config = dict(
    head_dim=32,
    d_mlp=256,
    final_lr_fraction=0.0,
    seq_len=256,
    doc_mask=True,
)
Each number is 50 + 12 x the weight over the matrix's rms, rounded and kept within 0 to 99. Layers, rows and columns count from 0.

# layer 18 MLP down (transposed), 256x64, rms 0.25, rows 44-98, columns 0-63
64 38 53 64 59 50 37 71 43 56 59 48 52 56 42 32 51 71 50 48 52 63 69 31 37 34 53 47 53 60 45 62 31 42 35 34 54 39 79 47 55 68 61 59 35 45 44 45 45 34 52 33 44 37 52 54 52 28 52 62 23 40 70 64
61 39 50 48 23 52 79 38 48 20 55 51 63 66 49 45 33 50 49 28 61 65 26 53 35 46 54 59 54 55 56 62 68 70 39 56 61 41 50 53 63 73 59 74 26 89 45 58 67 44 42 62 36 37 53 63 73 57 71 51 54 51 40 33
37 42 59 39 51 45 41 60 59 40 60 55 53 35 59 45 57 39 56 45 67 47 56 42 38 59 18 68 44 52 81 61 51 54 48 61 41 51 72 71 25 55 41 44 46 38 50 63 60 49 78 53 43 38 36 49 60 69 55 38 47 34 55 33
32 34 35 56 46 56 56 39 52 62 39 34 66 54 74 46 67 69 32 61 77 63 66 49 66 45 35 80 55 43 71 54 44 51 52 48 51 55 74 41 44 38 47 34 70 37 51 61 39 55 46 61 42 40 52 40 38 58 42 33 48 63 59 68
59 33 46 28 39 50 71 64 26 64 64 59 33 61 44 25 70 66 57 40 49 50 33 48 28 68 49 59 29 66 48 44 71 57 53 49 54 38 72 38 52 39 44 62 51 30 46 44 59 54 36 34 24 49 61 65 54 27 41 49 66 41 64 51
21 61 68 42 39 63 49 47 55 50 42 58 53 24 58 45 41 51 50 58 30 54 55 68 47 45 48 42 36 74 59 69 37 59 45 43 50 64 62 49 81 72 59 69 75 51 49 54 36 41 58 50 51 52 71 39 56 63 61 35 38 50 36 48
51 33 62 33 33 50 43 80 28 57 46 42 66 25 32 42 57 67 65 42 43 46 54 43 36 45 55 48 35 43 62 59 62 53 58 52 45 55 26 69 38 63 45 46 75 36 67 42 55 35 48 49 60 70 65 34 63 24 70 46 61 53 35 51
48 46 43 50 60 53 50 56 64 33 54 69 48 50 59 42 38 49 58 55 52 54 30 53 50 62 58 48 60 81 37 60 62 59 38 54 48 35 56 55 48 57 49 39 53 45 39 55 25 60 39 52 45 52 34 37 44 45 45 59 60 64 56 54
34 65 62 48 41 69 29 56 66 56 53 57 73 31 54 41 29 37 62 49 38 32 57 09 46 46 28 58 55 49 53 49 68 52 25 33 41 43 68 37 55 56 62 46 45 34 79 36 61 32 33 90 70 52 40 66 76 63 63 65 58 51 38 37
55 37 31 30 43 62 56 38 27 57 51 54 40 56 64 35 51 72 48 46 65 45 51 29 53 48 62 38 42 52 49 57 54 60 57 63 42 47 58 39 61 52 44 44 44 76 40 25 28 33 42 56 42 22 66 67 34 61 54 74 64 67 44 37
35 56 33 57 58 56 44 64 52 59 64 39 51 48 39 42 57 62 65 46 46 52 48 65 38 43 71 66 62 55 51 61 52 53 37 59 59 32 51 52 43 43 46 49 52 38 56 59 56 53 64 42 53 59 45 58 46 60 60 41 51 40 60 56
28 83 56 29 47 32 35 48 63 56 34 47 44 58 56 57 56 65 70 46 57 44 54 65 63 46 47 57 68 35 41 35 60 61 37 29 36 64 57 53 65 49 50 60 54 43 68 31 28 66 68 66 39 41 46 68 26 43 44 37 48 67 45 45
64 53 30 63 46 49 58 66 35 38 37 53 27 52 50 44 66 50 63 52 37 56 64 51 69 29 51 60 40 56 38 34 47 56 70 53 52 21 27 39 60 55 60 35 68 59 39 61 65 55 65 76 64 81 46 50 28 58 50 59 62 55 51 26
56 33 30 49 61 50 59 65 37 57 70 32 39 29 35 47 60 53 66 30 70 42 65 47 35 61 41 32 57 48 48 62 34 52 60 55 36 45 37 68 50 26 63 60 54 65 47 39 46 40 57 37 33 66 78 51 67 44 54 47 53 60 54 41
72 33 39 51 50 61 48 35 81 55 44 36 33 50 72 42 35 28 49 43 58 40 52 61 48 37 56 44 34 50 27 73 59 51 31 57 39 61 41 45 43 56 67 70 60 50 35 39 54 50 53 54 56 54 69 28 65 60 59 67 54 50 17 60
48 39 63 59 70 49 37 50 58 54 51 56 59 22 45 33 52 66 50 71 65 60 38 60 60 67 44 29 57 51 38 66 43 17 42 52 36 55 68 54 61 52 41 38 57 57 68 37 54 31 66 49 66 65 74 74 41 55 56 52 55 62 30 58
56 54 58 48 41 62 54 30 22 39 46 43 49 48 56 51 26 34 56 69 65 48 25 43 66 61 36 68 65 19 37 51 77 68 33 40 48 68 42 38 41 58 58 26 29 34 40 53 59 84 40 47 71 39 62 31 52 52 42 43 55 46 41 35
56 65 55 56 17 62 76 49 43 33 56 56 54 38 34 53 37 35 41 49 47 64 73 26 57 56 39 66 56 47 36 50 47 51 40 60 51 61 48 59 56 39 57 15 30 41 40 60 43 49 71 42 63 44 58 52 62 45 57 48 50 48 34 39
50 53 45 58 60 65 49 52 59 37 45 52 48 52 41 39 64 54 63 48 52 56 60 59 36 35 65 56 58 49 38 38 46 47 70 65 34 40 52 63 53 59 39 50 28 57 57 51 47 63 53 50 37 56 46 61 49 39 31 45 57 55 72 52
52 44 28 44 53 58 55 59 56 43 67 41 62 49 32 65 39 64 69 49 46 65 56 46 52 61 55 49 49 46 76 60 46 41 45 60 61 46 63 47 69 37 46 54 42 68 48 58 49 48 53 30 26 62 44 49 54 40 66 34 44 51 60 58
65 59 36 51 49 40 41 46 31 71 68 66 53 28 57 43 38 41 67 51 13 60 20 53 57 56 57 70 34 48 40 37 59 48 51 64 39 38 48 42 43 55 64 56 40 30 60 51 59 68 69 52 49 59 57 60 11 54 65 48 41 52 67 48
52 62 45 48 62 39 58 45 70 44 38 55 43 49 57 37 39 35 24 61 37 51 65 38 50 49 55 40 39 74 41 57 42 45 37 59 43 56 60 29 75 67 43 53 58 68 47 54 36 33 53 60 53 52 39 42 36 46 49 44 54 72 63 40
39 48 29 58 43 50 57 43 50 32 34 50 55 72 20 62 40 30 32 53 47 23 53 48 48 38 43 49 58 47 40 40 61 36 46 43 37 29 31 36 85 36 32 60 42 74 32 44 52 40 47 71 65 17 49 54 67 65 49 58 43 51 50 52
50 33 57 50 60 61 40 58 41 47 60 36 58 51 66 73 42 55 45 48 51 52 72 38 60 54 45 66 54 58 51 61 65 29 59 51 48 57 55 30 56 61 53 45 42 41 49 42 38 55 58 34 54 47 32 54 45 31 58 36 59 55 68 54
50 58 39 51 54 35 42 61 66 54 55 60 36 43 60 37 52 38 69 34 48 57 40 64 62 39 55 45 47 48 61 47 59 39 53 66 67 38 75 63 49 53 52 55 47 31 75 58 51 56 41 35 08 57 37 51 48 78 52 69 16 48 72 56
44 49 37 51 48 65 31 56 49 49 42 48 55 35 63 61 35 50 48 65 47 45 40 51 43 52 59 34 48 37 47 56 51 65 28 55 45 52 63 38 47 46 27 58 61 56 55 61 40 51 67 45 62 56 89 42 59 42 39 65 59 47 43 41
53 50 34 53 62 62 49 49 70 53 60 59 49 43 64 57 48 56 62 67 46 64 68 63 29 64 48 80 36 67 73 59 35 29 46 44 37 54 51 26 55 51 50 52 58 63 52 48 31 44 76 71 68 49 51 51 38 56 58 54 42 52 37 48
51 55 56 56 65 48 53 69 45 74 50 46 42 38 36 46 54 37 65 42 66 51 40 45 77 48 34 60 61 36 42 49 51 26 63 68 42 54 23 40 51 43 42 45 45 36 64 55 46 41 45 68 66 36 49 43 48 37 57 44 68 29 53 76
41 56 40 41 53 59 43 29 54 34 66 56 37 33 46 67 45 56 48 68 43 47 55 62 51 60 46 56 53 52 47 51 71 62 49 45 45 47 39 42 26 49 46 42 63 49 47 73 38 54 39 29 56 39 60 49 45 44 57 48 27 62 45 50
58 47 29 48 44 34 42 73 55 45 44 38 58 24 59 43 80 60 40 58 50 71 60 70 44 60 51 17 31 60 38 46 39 55 50 26 43 59 49 53 58 44 37 52 47 65 51 56 47 49 53 28 36 81 44 33 47 56 35 49 39 45 31 56
45 32 34 30 53 46 30 49 70 56 56 28 37 54 52 61 46 74 58 54 53 41 53 59 51 66 43 52 24 57 54 52 46 48 23 51 55 51 94 35 42 31 30 57 45 47 56 47 57 56 63 33 42 56 61 73 55 34 60 41 42 16 37 65
30 47 46 49 40 60 47 37 63 51 38 34 36 53 49 34 49 47 36 41 62 42 64 44 45 41 44 48 34 54 74 42 38 54 24 46 60 54 66 51 59 49 55 48 37 52 49 53 36 43 60 60 49 35 55 73 71 60 36 28 52 71 59 44
45 73 40 62 46 47 58 73 44 67 60 47 51 47 55 58 69 58 49 60 71 60 57 50 36 47 49 70 34 36 48 51 46 56 53 54 57 43 58 66 38 40 51 57 54 44 54 47 53 37 55 46 41 52 26 61 55 08 39 50 48 51 35 48
57 60 46 51 56 58 54 75 38 44 68 57 38 61 44 54 75 53 54 58 46 56 58 57 59 52 60 46 71 51 69 61 54 64 54 45 52 49 41 52 39 68 50 40 47 40 69 57 54 34 50 61 52 47 33 51 49 73 54 54 49 68 37 60
48 65 62 44 48 56 48 33 39 41 48 34 51 57 56 47 35 54 42 45 60 50 55 59 40 44 62 65 61 48 54 52 64 47 61 37 49 46 49 57 51 44 45 63 56 25 45 63 30 41 33 36 56 41 60 26 43 50 52 35 42 68 49 60
53 48 54 53 53 45 55 72 49 48 57 48 40 36 23 70 58 64 52 50 38 32 62 68 46 43 57 43 34 60 61 45 50 47 70 57 55 66 46 55 24 42 49 59 42 59 58 29 75 27 48 63 30 67 59 59 52 46 50 59 40 34 46 54
46 43 39 29 44 28 34 48 44 41 40 39 65 39 65 60 47 54 57 57 40 49 54 38 53 62 62 31 39 39 60 50 27 52 55 39 47 50 53 38 64 51 25 51 53 55 44 61 53 73 50 46 35 55 48 40 56 52 59 47 40 38 45 59
13 57 52 49 58 27 50 33 55 54 57 63 31 48 65 70 45 52 47 49 38 47 47 63 54 48 54 25 59 46 36 37 74 50 67 29 66 64 47 42 52 50 41 26 73 56 52 64 48 54 64 40 55 49 55 57 45 65 54 42 30 34 34 31
51 54 47 45 59 39 54 56 34 42 43 55 33 58 20 51 56 50 46 50 46 42 43 76 59 42 44 66 36 67 50 40 67 47 41 53 53 45 63 62 47 64 60 47 31 51 59 45 47 72 44 58 52 58 24 74 25 58 67 28 34 40 41 57
55 62 40 59 46 59 51 62 40 49 51 44 62 57 66 31 39 62 53 37 48 66 60 41 58 50 41 44 51 64 68 54 51 63 35 71 77 52 60 57 45 55 39 47 36 37 45 48 49 34 40 37 35 55 17 42 63 19 53 39 23 29 58 65
56 35 64 63 50 26 48 52 51 63 54 57 48 57 31 35 79 49 35 38 29 56 62 65 29 55 53 15 53 46 54 60 40 37 55 49 72 69 46 56 63 31 46 42 33 40 57 54 57 36 21 34 26 46 61 50 62 50 25 54 41 52 53 63
28 48 45 30 59 51 16 66 53 57 67 51 40 64 61 81 55 62 51 53 36 32 54 56 41 55 19 48 72 59 45 56 30 51 51 28 55 57 42 47 48 54 33 64 78 58 53 49 58 40 36 65 79 54 57 44 61 50 36 70 37 75 35 53
54 60 49 37 53 39 53 51 63 76 68 57 56 64 44 43 59 38 62 71 62 53 50 48 65 66 58 54 62 37 74 69 37 43 35 53 72 39 50 51 75 35 52 50 51 38 54 32 50 58 59 50 47 49 44 56 69 44 38 64 44 49 61 69
37 45 45 33 54 41 50 61 42 52 49 43 52 60 59 40 46 57 56 51 54 40 43 32 42 28 59 76 45 65 53 57 64 34 40 52 48 61 63 53 63 63 68 58 42 61 61 44 31 22 45 38 53 34 73 35 35 52 52 95 61 49 43 40
29 42 37 64 70 68 62 58 45 59 63 48 47 52 34 46 46 61 56 42 48 68 54 62 66 53 42 37 56 60 53 72 40 41 56 52 70 50 30 70 35 41 55 41 19 63 61 61 39 55 38 37 49 62 48 63 61 50 54 55 47 44 46 53
45 34 73 44 66 43 77 42 36 50 57 47 73 56 37 61 47 50 34 28 63 47 37 67 42 47 64 53 29 48 49 43 50 68 64 56 38 46 46 57 57 51 47 64 64 38 38 59 65 68 39 38 22 54 41 33 49 57 33 64 42 53 70 49
61 65 40 41 53 52 34 40 48 55 38 60 49 31 46 51 69 15 57 47 59 33 47 19 47 63 53 52 52 35 37 55 36 76 56 48 43 60 49 52 42 45 63 47 73 47 60 40 74 52 65 63 62 56 38 56 53 47 59 39 55 35 38 18
19 49 58 64 54 51 49 45 35 41 62 39 48 55 47 54 40 60 53 53 52 56 60 56 37 39 44 52 35 55 56 58 70 44 54 48 64 40 60 44 46 61 40 43 63 41 69 46 50 45 56 49 53 48 56 49 56 68 63 62 60 44 13 55
54 43 54 59 56 73 59 57 32 46 61 51 35 64 52 61 51 53 31 64 44 53 58 46 36 51 59 67 35 71 47 50 42 35 35 54 67 47 60 58 53 66 55 39 45 39 49 65 61 44 56 18 53 48 29 52 58 38 54 30 60 63 76 48
66 37 25 46 35 45 56 33 70 27 22 51 25 52 37 54 51 68 27 69 63 54 48 45 40 29 83 64 54 50 33 51 66 64 43 39 53 67 85 47 63 69 43 47 64 68 64 50 43 74 41 53 52 42 75 43 55 59 46 43 65 58 51 62
54 44 39 53 67 54 49 45 58 45 44 51 45 45 50 31 61 40 62 57 61 64 32 35 46 38 51 64 29 47 49 43 40 47 55 60 38 32 39 53 60 37 42 62 71 44 38 63 45 64 53 82 34 42 72 46 40 42 55 68 46 45 57 66
46 54 37 50 40 50 43 50 47 38 64 58 56 54 47 45 63 57 60 56 56 59 59 68 42 50 63 52 53 53 50 34 54 53 48 42 57 14 53 41 57 53 36 54 68 42 52 55 51 36 57 45 44 59 36 30 57 56 36 51 40 48 64 39
69 40 57 63 47 58 38 44 54 57 49 42 73 36 45 37 88 40 54 22 52 50 34 43 65 37 59 73 53 55 34 35 47 63 53 35 33 35 40 34 67 53 66 54 35 48 57 44 72 66 75 53 48 41 36 68 46 57 43 35 57 53 34 60
58 50 34 37 56 45 51 57 55 51 38 56 43 65 47 59 54 68 61 48 53 35 51 46 65 51 49 57 64 51 33 56 60 48 57 72 41 41 38 49 44 69 48 42 50 59 50 31 43 66 41 72 52 57 59 62 53 74 56 55 57 40 62 54
68 44 38 50 40 53 37 50 64 53 49 24 30 48 36 35 42 36 48 36 36 46 55 65 32 77 65 37 33 49 59 39 33 40 42 64 66 49 33 57 53 25 47 74 31 38 60 61 55 67 43 40 43 45 60 75 32 66 62 51 48 43 38 42
# layer 18 MLP up, 256x64, rms 0.252, rows 45-98, columns 0-63
38 38 61 51 61 52 21 47 34 54 58 57 63 39 19 48 52 46 47 39 54 59 61 38 54 65 52 61 55 26 63 52 58 36 75 54 58 57 67 47 50 40 39 46 30 52 37 38 44 39 51 60 30 51 41 50 38 46 44 55 51 53 38 64
51 66 45 62 49 44 27 53 47 49 33 64 39 73 35 50 39 34 42 74 41 55 48 46 50 37 49 43 46 47 63 71 46 60 33 60 51 49 42 63 49 69 43 55 53 43 70 26 80 51 39 65 72 55 48 65 49 65 53 51 52 64 46 46
38 51 54 37 58 40 36 66 40 38 58 52 52 79 37 44 53 45 41 67 44 50 44 29 48 40 31 45 65 50 52 66 64 52 67 71 50 50 31 49 67 59 56 33 44 74 70 51 52 39 40 49 59 23 19 50 64 40 45 30 59 48 48 36
60 47 65 41 47 64 34 41 65 68 18 45 57 46 56 49 65 36 48 56 75 52 45 47 51 21 50 44 53 51 41 55 56 30 35 17 44 65 43 33 42 56 49 28 46 40 75 38 50 58 39 43 67 57 70 58 44 56 29 53 65 50 60 59
38 51 68 54 51 57 66 61 58 63 55 28 44 49 33 74 56 33 48 49 60 24 52 59 44 49 23 32 43 20 63 53 68 46 50 46 35 64 54 33 34 43 64 31 53 51 40 64 61 56 27 66 41 35 35 38 47 54 52 43 54 47 70 64
49 55 50 66 54 58 44 35 53 49 43 38 47 43 60 48 52 47 45 74 60 63 38 43 68 51 39 45 81 41 54 56 44 27 71 62 51 48 08 43 37 50 58 68 57 62 48 55 59 37 45 40 72 46 38 28 40 74 56 63 52 45 59 47
60 70 45 45 62 40 51 35 35 61 52 45 49 46 61 53 34 71 47 45 48 46 62 39 49 34 68 62 31 43 38 52 44 63 44 59 64 55 66 42 68 38 55 42 56 48 44 64 64 47 65 64 50 35 56 51 59 57 49 47 44 33 48 44
72 53 67 50 44 30 56 67 36 26 56 49 60 39 41 40 55 54 52 38 50 54 73 40 40 47 64 62 60 42 69 62 32 55 68 62 58 40 34 36 38 44 21 46 49 41 42 51 57 67 38 49 39 36 27 49 37 77 64 62 59 30 53 46
43 49 55 54 48 69 52 46 51 51 57 39 51 34 41 53 24 55 68 25 31 26 65 54 62 40 28 54 49 42 56 26 52 36 43 42 66 77 50 32 57 32 49 56 57 44 57 45 52 56 47 64 36 61 25 41 61 36 28 43 31 52 62 56
45 48 61 24 51 46 60 49 42 55 47 50 39 42 35 49 48 26 39 55 46 48 63 52 78 44 22 63 38 29 53 51 60 47 49 40 47 58 41 62 44 35 71 36 47 69 58 43 65 38 43 47 48 24 80 45 36 29 68 48 38 45 52 65
42 81 74 62 45 52 47 50 53 69 52 65 49 54 49 49 61 40 52 67 40 40 37 51 52 37 43 35 71 57 35 44 58 61 68 40 37 47 48 47 28 43 27 49 44 29 39 56 60 68 66 52 72 59 56 50 40 62 37 36 25 52 52 50
42 42 68 23 64 47 40 51 52 51 47 41 48 48 30 27 72 67 57 45 65 51 45 48 44 32 64 31 26 50 54 28 60 74 46 48 43 51 86 38 38 56 67 48 58 42 39 51 53 56 40 60 53 33 40 48 52 34 83 63 39 47 50 56
38 63 39 45 56 51 39 55 50 22 65 41 59 69 26 44 51 36 26 50 40 80 35 45 45 44 58 41 58 43 49 44 53 43 50 52 40 67 34 39 59 41 70 40 40 20 34 46 64 49 35 76 54 61 45 55 37 87 50 57 36 59 53 49
57 43 49 56 54 37 48 44 42 46 61 54 65 40 61 77 53 68 73 49 50 46 51 37 55 49 30 27 59 26 52 21 34 42 69 48 55 53 44 53 44 41 67 26 53 41 49 51 56 59 60 23 57 47 35 35 35 55 53 59 43 53 56 61
51 43 56 48 28 55 36 53 39 59 34 40 54 65 62 83 43 42 44 53 73 48 72 52 64 40 48 56 63 38 70 43 53 67 68 49 68 61 44 66 43 46 55 55 41 42 36 38 45 65 40 55 60 55 47 34 56 56 38 62 37 65 50 66
61 76 36 53 51 48 34 38 53 48 51 63 57 27 49 43 58 49 45 57 51 37 67 51 78 20 43 73 62 37 48 57 41 60 48 65 51 61 38 55 65 35 52 54 50 39 52 48 52 36 50 39 46 58 45 42 40 59 42 65 53 49 45 57
55 37 43 25 39 59 43 60 49 71 47 54 37 63 52 50 54 38 44 56 66 59 46 44 20 57 52 28 35 57 49 51 44 57 50 46 56 49 50 49 52 65 23 49 61 68 48 31 36 31 53 37 36 61 37 46 41 35 68 57 47 53 70 59
64 54 62 38 55 46 60 53 53 76 32 46 69 53 57 59 57 65 37 39 58 54 61 41 48 54 45 53 69 61 57 58 37 49 66 32 69 61 44 41 50 49 61 44 45 45 79 58 44 29 56 47 39 67 49 48 50 41 48 74 44 52 41 62
43 52 50 49 31 42 69 43 36 68 32 57 31 46 76 37 58 18 55 59 57 31 39 54 55 44 39 43 61 54 37 54 63 73 40 66 55 65 39 53 39 45 52 45 52 46 55 57 49 30 65 56 69 28 51 46 54 73 44 68 46 65 47 60
27 68 66 51 30 55 58 62 59 46 41 40 42 41 46 60 39 47 53 33 50 60 88 47 65 41 58 55 56 41 68 59 45 23 53 34 25 69 25 66 74 35 45 44 49 59 70 45 27 36 79 37 57 70 46 47 55 56 39 50 45 67 62 52
52 49 33 53 64 61 31 36 32 44 64 58 32 45 41 63 51 41 60 51 76 28 35 59 67 46 44 55 41 31 39 60 41 38 49 78 34 47 61 65 49 30 56 28 64 45 42 59 39 42 47 53 57 37 44 34 28 49 50 49 68 56 55 46
41 67 54 37 64 38 52 38 52 53 70 41 45 75 57 32 51 56 31 38 33 71 54 43 53 47 59 35 57 42 50 60 68 44 74 23 52 56 39 42 54 43 48 41 46 32 50 41 54 42 81 47 53 49 57 56 48 67 75 57 45 59 29 66
50 61 55 31 44 39 40 45 65 51 31 52 59 61 62 37 51 44 71 31 48 53 40 61 70 67 72 45 66 50 62 56 62 52 49 54 62 47 42 56 30 37 38 75 63 51 64 51 62 58 56 51 52 66 57 26 67 39 50 59 31 43 38 60
56 60 40 44 76 57 32 57 69 32 53 63 56 59 40 35 46 76 53 64 35 37 45 22 42 54 53 32 52 27 55 33 29 55 63 48 42 56 39 44 52 66 48 52 45 39 45 42 44 32 49 53 71 51 46 42 44 47 55 40 54 56 47 54
22 59 58 32 65 64 58 57 50 66 37 61 49 65 26 41 74 30 54 56 67 55 45 38 41 59 39 59 42 55 50 41 59 74 48 51 53 49 53 62 42 51 41 32 58 67 40 41 69 44 39 50 44 47 52 74 38 65 54 42 57 45 46 41
56 56 45 57 71 42 49 39 43 51 47 65 47 48 30 52 66 39 48 38 28 23 46 59 48 52 44 71 46 65 62 45 68 53 69 57 59 58 34 40 56 48 69 35 43 33 63 59 47 75 32 76 56 47 25 39 53 39 59 45 51 54 63 77
43 55 46 34 53 56 35 46 40 44 34 61 47 47 50 65 71 35 53 51 55 52 22 42 60 53 21 48 64 44 55 56 26 41 39 52 67 51 47 64 59 47 34 61 61 29 71 46 53 45 63 55 48 64 48 53 40 59 46 53 50 50 64 44
52 36 39 34 36 41 48 67 53 68 43 60 54 62 54 24 53 27 58 25 66 73 44 45 44 30 42 45 45 37 52 57 61 38 54 38 42 45 51 57 54 35 56 59 51 50 45 15 60 54 52 54 30 54 32 63 50 59 41 45 52 56 39 41
41 41 58 20 56 46 53 51 59 46 54 45 62 55 43 67 49 23 49 58 39 30 39 41 70 42 66 83 47 36 62 53 45 53 27 75 57 54 42 35 42 46 38 38 56 56 18 75 62 70 61 67 66 37 37 58 50 51 51 58 49 60 54 65
59 37 77 58 45 29 47 44 34 55 36 31 37 41 21 32 42 41 51 58 48 52 70 51 56 37 64 54 35 56 62 30 58 66 36 60 33 51 32 66 44 49 57 42 62 27 33 48 78 39 29 60 69 67 48 41 26 65 25 52 45 48 27 44
69 37 47 45 43 50 57 52 67 52 36 55 61 43 42 46 48 52 62 34 73 42 65 67 48 34 64 65 66 55 36 48 63 50 71 23 39 56 69 58 46 32 62 49 64 61 35 66 54 53 35 45 31 39 55 46 48 47 65 68 59 46 52 61
58 44 52 35 18 37 50 60 61 48 59 50 55 38 79 58 26 48 63 54 30 44 28 43 46 42 58 19 58 58 56 59 54 41 67 53 50 51 59 48 43 62 57 46 60 58 50 55 49 60 41 53 65 73 53 35 30 64 46 61 67 53 45 52
38 37 64 44 52 54 48 60 62 58 46 59 62 44 59 47 49 31 57 52 52 59 37 60 53 24 56 32 51 63 75 53 56 49 56 38 63 69 72 53 58 55 52 60 58 40 43 44 43 60 46 46 52 79 62 68 50 54 49 50 52 65 48 40
34 42 51 58 57 50 39 43 53 45 55 56 44 47 51 40 47 47 36 33 64 38 64 42 49 46 50 42 53 58 61 47 44 55 63 71 55 49 67 24 39 59 43 43 59 52 49 49 49 49 31 49 43 63 49 31 54 54 46 38 62 64 57 38
46 43 60 52 58 56 24 48 41 69 38 62 52 36 68 42 43 51 60 39 78 51 53 60 34 40 43 41 64 47 57 73 82 43 41 48 53 44 58 65 60 62 61 44 42 69 31 56 24 44 63 53 63 42 39 44 45 47 42 65 56 56 60 44
60 51 65 36 64 39 58 54 50 63 44 31 63 44 42 47 48 36 49 33 62 37 39 62 50 31 43 38 57 55 55 42 67 36 55 59 32 58 61 52 56 42 57 33 59 28 63 65 59 50 46 51 47 52 53 43 52 41 54 35 51 76 68 51
32 48 48 54 60 62 37 36 45 32 52 39 49 39 42 35 29 44 60 29 39 60 71 58 27 48 46 64 58 49 74 50 54 53 57 42 45 68 29 43 23 33 45 47 45 34 70 46 40 35 60 67 49 70 43 61 35 55 50 61 48 50 45 44
52 64 57 54 31 60 50 36 47 60 65 22 64 63 52 59 09 58 46 56 35 63 43 33 50 59 52 52 41 36 49 50 45 35 37 50 64 48 42 51 45 54 62 32 45 54 38 37 42 55 41 60 61 47 55 59 52 57 60 48 61 41 65 30
26 81 46 53 75 51 53 37 32 70 59 27 73 63 48 17 44 38 60 41 44 53 68 49 43 55 43 62 54 61 53 59 43 42 46 79 42 49 62 60 46 27 57 36 37 38 51 54 45 54 67 32 43 37 42 50 38 48 66 44 52 64 57 42
53 49 65 49 65 66 58 72 34 31 44 41 57 59 39 46 40 48 47 31 64 39 45 50 51 56 40 49 44 43 55 35 55 34 59 43 34 52 57 57 42 70 39 58 70 32 52 53 71 53 34 79 79 48 46 57 39 39 63 32 73 69 43 53
57 53 44 48 39 50 42 58 51 32 59 38 68 68 54 47 55 47 50 64 73 28 68 56 60 25 26 53 59 27 39 38 60 42 61 48 55 51 45 63 47 38 38 42 53 37 55 51 52 55 56 30 37 30 38 05 47 47 25 64 53 38 38 62
72 36 51 53 59 58 38 52 46 63 42 52 70 45 42 30 33 49 64 49 51 59 42 50 39 34 56 49 61 45 56 54 61 54 77 39 46 56 53 42 33 50 48 68 58 40 47 39 48 42 25 31 27 66 70 54 43 57 44 51 79 62 52 58
77 43 47 51 28 38 46 57 37 50 53 54 54 54 36 31 63 54 52 53 45 54 65 58 45 49 80 21 43 54 44 54 44 58 68 65 48 51 65 53 56 27 38 35 50 54 45 36 46 57 68 61 20 49 31 64 43 41 58 45 60 53 52 46
33 54 60 58 43 34 61 54 53 55 31 60 44 59 59 34 47 38 36 60 44 37 40 47 61 44 68 50 54 64 45 45 51 48 46 47 55 66 19 46 52 52 47 65 62 55 60 40 51 37 66 62 43 45 66 53 60 39 42 37 56 60 33 63
58 42 43 37 31 57 67 59 45 59 52 63 36 59 42 52 48 39 62 36 59 61 60 41 58 41 43 50 66 53 33 67 60 42 53 49 57 53 25 59 16 44 64 51 46 71 36 59 71 41 34 58 43 41 64 53 50 50 57 41 63 41 68 67
63 59 41 45 46 51 41 35 52 30 14 53 15 51 43 44 58 61 75 61 59 40 54 50 45 58 46 73 29 49 51 48 37 42 65 52 59 30 51 34 31 49 38 46 54 42 44 54 66 52 59 63 39 44 52 63 45 50 34 38 41 28 31 41
72 50 42 61 26 70 56 56 55 64 17 32 47 51 26 38 57 56 52 54 52 53 30 43 39 60 39 48 63 39 50 51 43 51 53 40 45 42 36 63 52 48 43 46 35 50 28 54 42 51 46 42 42 57 49 43 52 53 52 39 48 54 62 56
48 67 42 60 57 43 29 40 51 48 39 54 26 44 60 47 44 47 28 57 69 60 49 53 44 41 37 65 56 56 50 59 51 50 48 53 43 50 51 50 54 65 46 39 46 65 48 31 44 45 33 69 66 65 47 51 42 62 73 50 50 39 76 60
45 52 57 56 57 36 52 61 49 55 48 48 53 40 48 35 70 42 65 19 65 53 70 57 68 42 29 29 54 53 56 25 16 34 62 62 59 43 44 58 69 48 47 29 71 52 58 54 44 57 63 50 56 39 49 39 39 59 27 57 52 62 60 59
52 54 52 46 42 51 57 32 60 62 46 58 58 60 39 57 53 37 36 44 59 40 39 46 68 45 62 45 46 55 47 57 43 30 48 65 58 57 62 55 39 55 45 47 55 48 71 37 60 31 62 50 57 37 22 31 62 39 44 48 42 53 49 64
69 58 57 33 38 52 71 78 58 48 37 59 43 44 45 52 55 27 70 67 45 41 44 31 66 35 42 52 65 49 68 58 60 65 57 62 61 65 42 65 66 58 76 48 50 56 55 49 57 57 51 51 42 35 76 62 60 29 54 26 40 58 39 65
48 56 39 42 46 51 41 53 53 53 56 48 52 41 31 38 56 70 74 58 52 60 65 38 54 33 66 48 50 46 43 47 34 55 67 59 50 35 61 66 49 47 46 46 47 56 34 62 74 46 21 50 40 53 33 43 37 42 60 67 31 44 55 31
48 54 71 66 34 74 56 40 55 48 52 46 43 44 49 37 55 39 40 59 42 57 53 60 46 43 59 32 41 62 55 57 40 57 54 41 41 59 66 60 54 49 38 60 61 44 48 39 36 48 44 54 34 44 42 58 42 35 49 56 38 48 52 34
29 64 31 54 48 69 47 58 39 65 39 49 36 60 63 34 33 50 68 33 51 60 46 38 79 48 66 65 33 65 45 61 66 62 49 38 59 73 35 53 24 45 53 44 62 59 63 53 46 61 53 39 52 46 75 40 66 50 61 41 49 46 36 51